config = dict(
    n_layer=8,
    n_kv_head=2,
    d_mlp=512,
    vocab_size=2048,
    norm_eps=1e-06,
    qk_norm=False,
    lr_mult_o=1.5,
    batch_tokens=[8192, 16384, 32768],
    seq_len=1024,
    dataset='wikipedia_en',
)
Each number is 500 + 25 x the weight over its row's rms, rounded and kept within 0 to 999. Layers, rows and columns count from 0. Numbers have three digits each. The size before them is the row's rms in percent of the matrix's.

# up: layer 4 MLP up, 512x128, rms 0.0886, rows 284-308, columns 0-127
# down: layer 4 MLP down (transposed), 512x128, rms 0.0361, rows 284-307, columns 0-127
up284 113:523506473460463492482485502469498511518465466541494476515482545520488496497507502533480489484467512530500452506488495491513438504518508452536527527473478478525473463524503495468478502477494496526477517519474480485477542519471515497478530525515475469520488486500535498537513522498469548529499522519488510539488496509505526482533517547492542532546471511457497542504505465522514481437517
down284 109:497536499468493493484544535485462472521518495471529481503492515491494498500500474523528520523450483517512555503549496475473499487477508518492517502503493507514512527462504474505495478514518449498535490510495511543516514493493503489528560517489529537531461519427491491520444493513478551485506540495493467479491542502479535507509485488462466460515477490513456491480479520484517505449539
up285 096:489481479509549508531488490528525517513491493475534483497523527464551474491484510527467512476453504463527523498528490462490499524510509523490477545518517504443509473521498473532486489486555492515492464492510508496488530466515481489451540496461508500529464441498489499446554539479463451489512523493493522527515486539515511460514489511457506509503528524485493507534526485504483507480483
down285 083:490493521472516509516481519493508477514517495520541504461520513500499478538475499498487488496495496515550500512526481470507506524518511509493526515525447521505468455509534497506459436501495501551529463500474506484471506534496473457499514528511460494491445496489496475543503537426553499544489512491468515487511512497504505529530513450486533520544524487483486438518500507493486481473475
up286 109:490479450490513477494515512438487478515490489491527503503515487486506524543514498501469535514501481455476506472557487516436508506499499531508502494521484529488489492494540481490492569502486462528514454485468507437518496551507514504482474555496514492509518481504518468522508533523504474545519501487544518480462521535486515528523472532471518531484500512495499436527510484481498512512492
down286 111:491496460518501501500498443515537542511462513478475511487518538518576494514473477519522506450465501496500548559514446478487505495513466507470539458472485519516505491485499487465491475539510497498528517493508496473532526550519458469473502505520519517483478454484465512496491497508522502502500526530511507477465490474479482513512534477450480534493501503527480513482539516511500519454507
up287 093:489520487491489516505476529488463502489487484525482536483524527484520484549551512455459471499517491462488545485560484474502452508441474518509499520494497425508554462490479514504437506528489481506521545542502470477547479508491502517480511505533543498494523521506531499501517468497492494488514476496508505473494459480523502499542500504520484497501466512510504469478478519485479539487505
down287 101:544499485551524474498509521467508486528502531514482529504451496528504461521438519480566511496504472539488534465516502497486469495529515521511530504536490512492505463517479466495546497523498489509490514524449546493512490487488504501479520494514531475483528488502486504470521487531547483472464527487511510509516468464445526478482485495525513523454491506496508487512463536473442521473482
up288 075:534522520516500489512462467460561530494454501492461513521461527520503498507474490496510504504515507437489459461482485517501532494527491519505500504494490522519444468504462485498518504524489547466506518497497539535503532467518457512502505481537523515507514485503520541496500505507505484507486491529471524488508453525445471510495456494470508457480538487497460475522532488528465530477546
down288 081:500539535513526510514450497503513516519528506523492462463490494496527476494489476468497495459526483500479562523546504518532499514527487540506476484489508480474479515507487525521518477453482462491477521532491463519479506510498436439506540469491503517520502499508459486514566522485471509475473500443462538482476508503516500508496514515528514470519519482466499528549503489501507479541515
up289 103:490496484497509491483526523499509529492483494481502519480495545450532519481515502513532515452471500487546469485488500536466529500516490458483483487534527474434470538488505489491507459549505448499483515486475496508450511472507491519521473575485508507470520512503477523498451496509492493474525471526492528514544528515470484520516491518489517530460555497524483480466524491494533532506521
down289 098:525461502503472539466481481523521488473492534486510515529513550539501450485530457533485494489488463517495495484471524489547501525516544483513511494464519507519506477495469532488435515484536516443486504516499461516491492539508509523502514532502530496502491502507434495537480489517505490564466493442511472512509534469488468503497503486521531522458506500460491503486509502526491484529514
up290 109:496501516508483522483485453463517476537459442523500481536454500481508490470480486472500476429479538486468481538459557526498471504512493505491465527509523484510490543520469503485488494519492532539545508496500546494526492536515494573501494518499522472566524473508510515532450515473495509498526516510488512485483502502469492507523508508488472520493523503486494529492492516512492482502455
down290 105:462506513520509492523479480536531526505507453491510488492478533460469451492548488516493485459495504498477510534540488522534534525515498526477495485505514516478490455512478518519519450491497505521473520476518482523543520466522498531493517479473547532531480506485527492481503479504518485537500486509488522522511533554424525478493487507507450515467487484433482520473526487491485473484486
up291 088:480525538472459504524517523501490526487496502545434498518492517526552482503477506527479487485515493526500518486535536504527565485485512475484445512533511510525495541505517528515474522459541529491516513479503505522503545472492476487500498446511496508525521463488489477485508445513439521476487509475485505494524499526511507484545526516463478465498484498503489497453484522503511522443505
down291 103:500516469488457528532520531519469554494488486518481447510524506443509459556497484528459464497459486507526523501523532482458500511454515471469520544547502478489557494485494498491488501470501513502500483510507493519448514491476510501478491559500464544503521499501474520489518486515540491524524467517533519510466498465518535483531487508488518488496534497520487538480490493516463496515505
up292 096:467512464468464475487497491463450542468570527490480482515489507514466514536533462513490474501468534498513479465519522525525507526478488530468463514499534455483496493477555520465489527530504498533517476499491457480514513513498502513535478512508461501504524492495504533508477501504524532478486504479508463504509526457489511492464530492501544507476496450524498485530514536450507479497539
down292 098:516546486477485495513491487458484505517493518481497470518510505509504500511498495511463481518558470516499486527481478499486488472494530517475479494537463521467527479458530515480514503495526485467514511500557473526495486527437492524493525531517513465470501434497487517500506506485503507500501471552572498521523551519466502514459502501504500489532534494499573501480475451496462488496493
up293 108:509493499529471499482544496532489504536538504509492559465496483513516512509504527498471453482552484517528513528506506474498502497532475526532498518511533510530502514494487522482487496501486550496572498510502486476479504500495466501524492518511507493500505479473551497475469470491487493505496504502538459529460482486501464497445507473431484487513489519468504486488504582536466474481453
down293 092:475471486555471519528504491528500481494447518500464516520517481503516515514497510481500476476508496506502506545506517522489490536521520512470458508499480488534520492502490498521468505477476522519498505492530508503436449529487480533426520500522502465459499553490507504479456463479502518531460528525491460525516491526463505522479519508497513509508503481498476521466487529541528551548459
up294 110:530514503497508504506479518498541501529497507462508487526475542496481506487475512522471473473519491484510522516496527522526469510466498466519511484495527496520461432450519495516486455497517488512494514490541504527515487545497513499504492504456531540520503463495507501460498535408517540463481510486537523493500473534540461470549486510496514506492531444484524477493488507512540484504497
down294 109:519569495468448496533463553504499527539476508500515545560463528483447498502530505496463502517512489483480522501490472511517506505491435527474520463525486491501508496478513512498501515468539487506519476511493475465527528501503488521528459513460486470498474491508542485504506518510481549541499516509501500446490503480521489478528518483478497456465501498510533499482515506496540516526454
up295 100:498473420511499545505494518462430510503477489515556481545502490510536495528499480512523508505508490531493526498459509522475495517510454525478512493491487486506586473503481487527491496500542529499504511511478462504482489535527494540507507481484506523515502514489467479515524459482525523511524491492496469520535496482475488494497481528537469437456469493507479462505513500467521490512520
down295 099:505524525510470502464508548522521509531525495507523536515499476521486516505457538488534528497536477526483494498507544549482519436496477510488531480504456527470472458492502492505552510514480516476494480478476495526459469550477479529465494487515475532515508503457523531505470506517453498506494505517441491499481482458493481498569478511494511512527511488500525485514470484481522480479466
up296 105:532509516483495464502500504499528547502506428519494503481499499527478465482504527490483487506531512542496496475507521513493461494503469522556506530492518480514518486497499457514475467456470500448488466480486511537462506510528523538492556509513509527527457496494523495503569468457516518510484492519533500528511485447505514465518498517498529466510452502486482518504511495520477459460532
down296 112:520518519543492524527514537468481470461477478520482520503501500526513499486487501507540522524443471448462514498529506457471559494495469523496444510475522516509491489424488474505506530509480502439551475516501510517506508507536523485504500510494531503501466525501467512510521517516511508502505516444477477461489492526468537512487508518505469505474509501492524510567499470524504519515501
up297 099:477501494518533525487492515527558534498459500529522491510420524518500518535493545512545509486536470466507422495504544504504462466490528485470502499490496490479536483511510504486481473498529479520505504527474496483493468542516468477535470480512487498501488502507499524442542508509535516485476528476530525485473517507490506475510533533497503504488506462529481531503485505556533498505480
down297 096:500540488567482534531462501502503486534521490499521489473452456459477482518476510455469519478508522499520478501482518458488456482477481505504495531481478503477481520524529559499476526515471504503537483540503521517491529562538526510503453494501524457487531499486524513508497500494529456492488513472559504508486495467511484473513484510466511485552504463500503513528486500543492497524495
up298 071:506486464494453498460514504509516506487454517492531489489520486474481511495469491519499536554535472518559518483484500503495485514516519500482507505480490491483523536503523482523490486563520484541517490552493487463464500505460517523491491492506483504512512512471483528516485520527502483439493470519491509482527477461532507505504534471441537524474453566503455490486516530537487464517510
down298 076:512497505512457488466476518502508524509475521515495552513495523503502513516501496546499486474514515483511516487485496486516460491474508491494478558477486484504460494515536465508494535514455497499546484477544508529500485556495559549482509540496522483516510470463532535535469495463470478511495503468493458519499495492469468488495513505479537473529488495519452521534455467452534515472473
up299 070:488515437461515505487516531470453527491510492510505548476539514503517507474581482504487522459475539488552529485498489486505499500496467492511527482500554523500485488480472518506458502518511488518475517504515495480515512525494437466515556495460466528448514467480511472516520502500510493514482486509533505451488525525522480486481509476494507480520481516489491504494499505432475509514529
down299 078:503460473542434520495493541491481489467546511533493506516514518575499473488470457517501515516536457531490440469519489538502520509471483518469477497497544490517516503487479471518470502500503485509504533506505460512481488500507477527480481512485537511484525524485462507485517464501497499504504489494541519539526534492500496493494517489477473511488474520509496482511426538502524519439479
up300 109:493437472510551485461447509500484489500466496523494501480483504471474518502501503541504483520513489543485487500452492518508467476489479527473533522482492507478529460529540489503468485525505514511516559512478534488506467517474471513501489537485520471537503489525498457505497495498507502478527500523483475538447498523472551517492538534508491509487508573503542488498477493504464498554507
down300 107:506475498494515499491499507509530527523466476508483549431554467491461527507468547486498527499500478507498506431528494538498544512485494469552512505481509519514498492524495519503467440498495523499537505465513490542488521509504487532486520571477520521485495498494515508490512470509481516507492470502506504532476471427543494480475512487514477501522495529528488484505479465519537477517489
up301 105:511520520464519457474551519518526490536514515549487522480494513503501491521486501520515536470480474484464521492502512464496500459534505475539483503479463514478498475491499501468544513552539502504489492496497458531477491507496503491460475521504518470524490470472473522503450520504485500474500499502484521483492531516512487492492497560514564524464526434500489519547539459522468520464499
down301 114:530453515528553479522544505502499546531534499467515503441514483476496517510522495483507504476506490517477565515494514468531525477494526494536497520494498538440498516491466551474519462456487497519498485466499551520492508499508486512432468531486515525522506458497468500510491475487518499539510463512511520493498505478512494478488465527498507515524502478506469544489481525449482520496495
up302 102:498471480513507484504504503519505522498484462506483464471504531497518491586480493516520495485516514521500507497499468483496480502483521530550483467458500537527504470475537513466488499501498524507498500549429505460522457470500455472505495495453465498486511485513477488526535461471513526485513473534495494530526487500507526561521526509472516501561539506493504459537498481486493518505530
down302 103:504509486506502511536505492521515487458477484499462492493494519489534502537491522530501522501492520489513454523539535448466523488487461496476500473521510539501532479525480551445465501510550521503474507499464447499462523509500490487522514486501444505477493469504471516486520559476488517500481500492461485540560529478519502512531508508498495508502457494458538496486492471490531485554495
up303 109:519508553489489502498470491506535495476511537487507479512490508442461521482541501457503512480465521487500441527501504468500473478510494488503523464535514540508484521555473491506504519520514458493481513539468518503495531497493481497481495476521545443468530503520509473491522494554486481528501482509496546477471494502541516520472502582499450517491495507517476511519502499521516474470529
down303 108:551524486526512530499512482524463485480513484473471504489480489534483501502480530555482511500484505491480448536497522461504554490524507472518474483515482475480465489505491509501501516506531506533492488439484476491526474555474489550527493468491495470519529540518485486460505478491544500501497490503476480509502501497483470458551519520516502527442494536494509461566490517539511502523513
up304 100:495481540512457502448546497504463479499529537515480496504494463491443499470469491464496527511524466492474499509511503539523473475497508520518542492516476528524504495506509449516490525496504533514490501532489479472500542515522505464488465497481484516490531465492504543530511513486509540540511471529506486558490477546469522497535482454470495530499505549472464528451479499474522504504502
down304 082:434521496482539548494513506518541447464454497490507524503501517471505496495481498513529515465483534482464483534484489537514498481481519549492514522475468515492476496483500499516500481477504486477552446527475512511498500492497518485475528476514559507508535491520495511485459495499501518471547520501491486513515496502507503530495537478489536455515505492467525479525476439488493513580500
up305 103:530438488483471546513466497465532466494496495528508496478490503554502498462521490491522556500524457511532509519514518503498502489499478452498494524532479519521516516465483488502518546508513468509500537570504484492506518506502521546487484520499506493492482501532483495494485490469515440505551497516513541491432470472489509498503523518490472502517527443489487457466481546492507493495515
down305 089:488441495472520521540530478490532515485474500488523489531493521530469543469483506544492498496487498517511526500518492476485493486504482493492478484543478489470497513565482524463495480535519491545500504493527500568515493496472517486488504439534484478486462479454531506528495565524510531500485488482485499539473481507508507515525498500512523501510492486499543517460503453496472463461547
up306 107:513536431501536500516485457534527490484513537481529514485499487490497496548494544482501503510526483547564536497553498539481502508473521518485514486456541488512532473497510525520524497530480477496455519490540529497519486528500485520514497465494506470519504455496521487502461519507504507491484505523520474495482488481492464492464474457453510515491518515502466498469501468468512492457442
down306 099:474512537523522519499531491545506500495515525485507457425502479556500463523523470491499503435508517501500515532468536488509500533522540500518495517499518476474501498469522520487478538527500487482529471507463518512512497524512474523519475498470518516517465511479486489481535475511542507480457505455475533528511498507486474499455539517457461551483494485508536514482459506504484473487532
up307 091:526501542539448484517493495509475481518514503531509520478491463491475529504457505527499493460477497479442531499511532473474551541490516501505507481497509488511491459509514520492481486472528511488418509486468496503539535460464474523484473590515522475486484529489503500488532517496505497546511483484510521528490514513459487472524464504504507488484504523493493503496537547496521528487478
down307 076:516466511508527478568465482507488546458478494468523562511465493491462499480534497507536456473515510495524497500511488500536502489519491509479510444533455504497505504466501477500525516506473499517477518480473497471510489508479491509481471484480530476541497454550527538472483497529473572519478510501520540499490461513499515493502539515534496478515493494506525528467554471499513505482503
up308 096:488478450484481483508484493467467486516533513507501496536510472530494487502502461480495519456521472546500474521491483465476502508475538530492518493475549532457525525469512501512520548564468492505517501503542483496506486526501483549507517499509485494489490516457500485488451512495504470546522556497522497499517522521441507491526522483484478509465509521477524448558492511472490520485472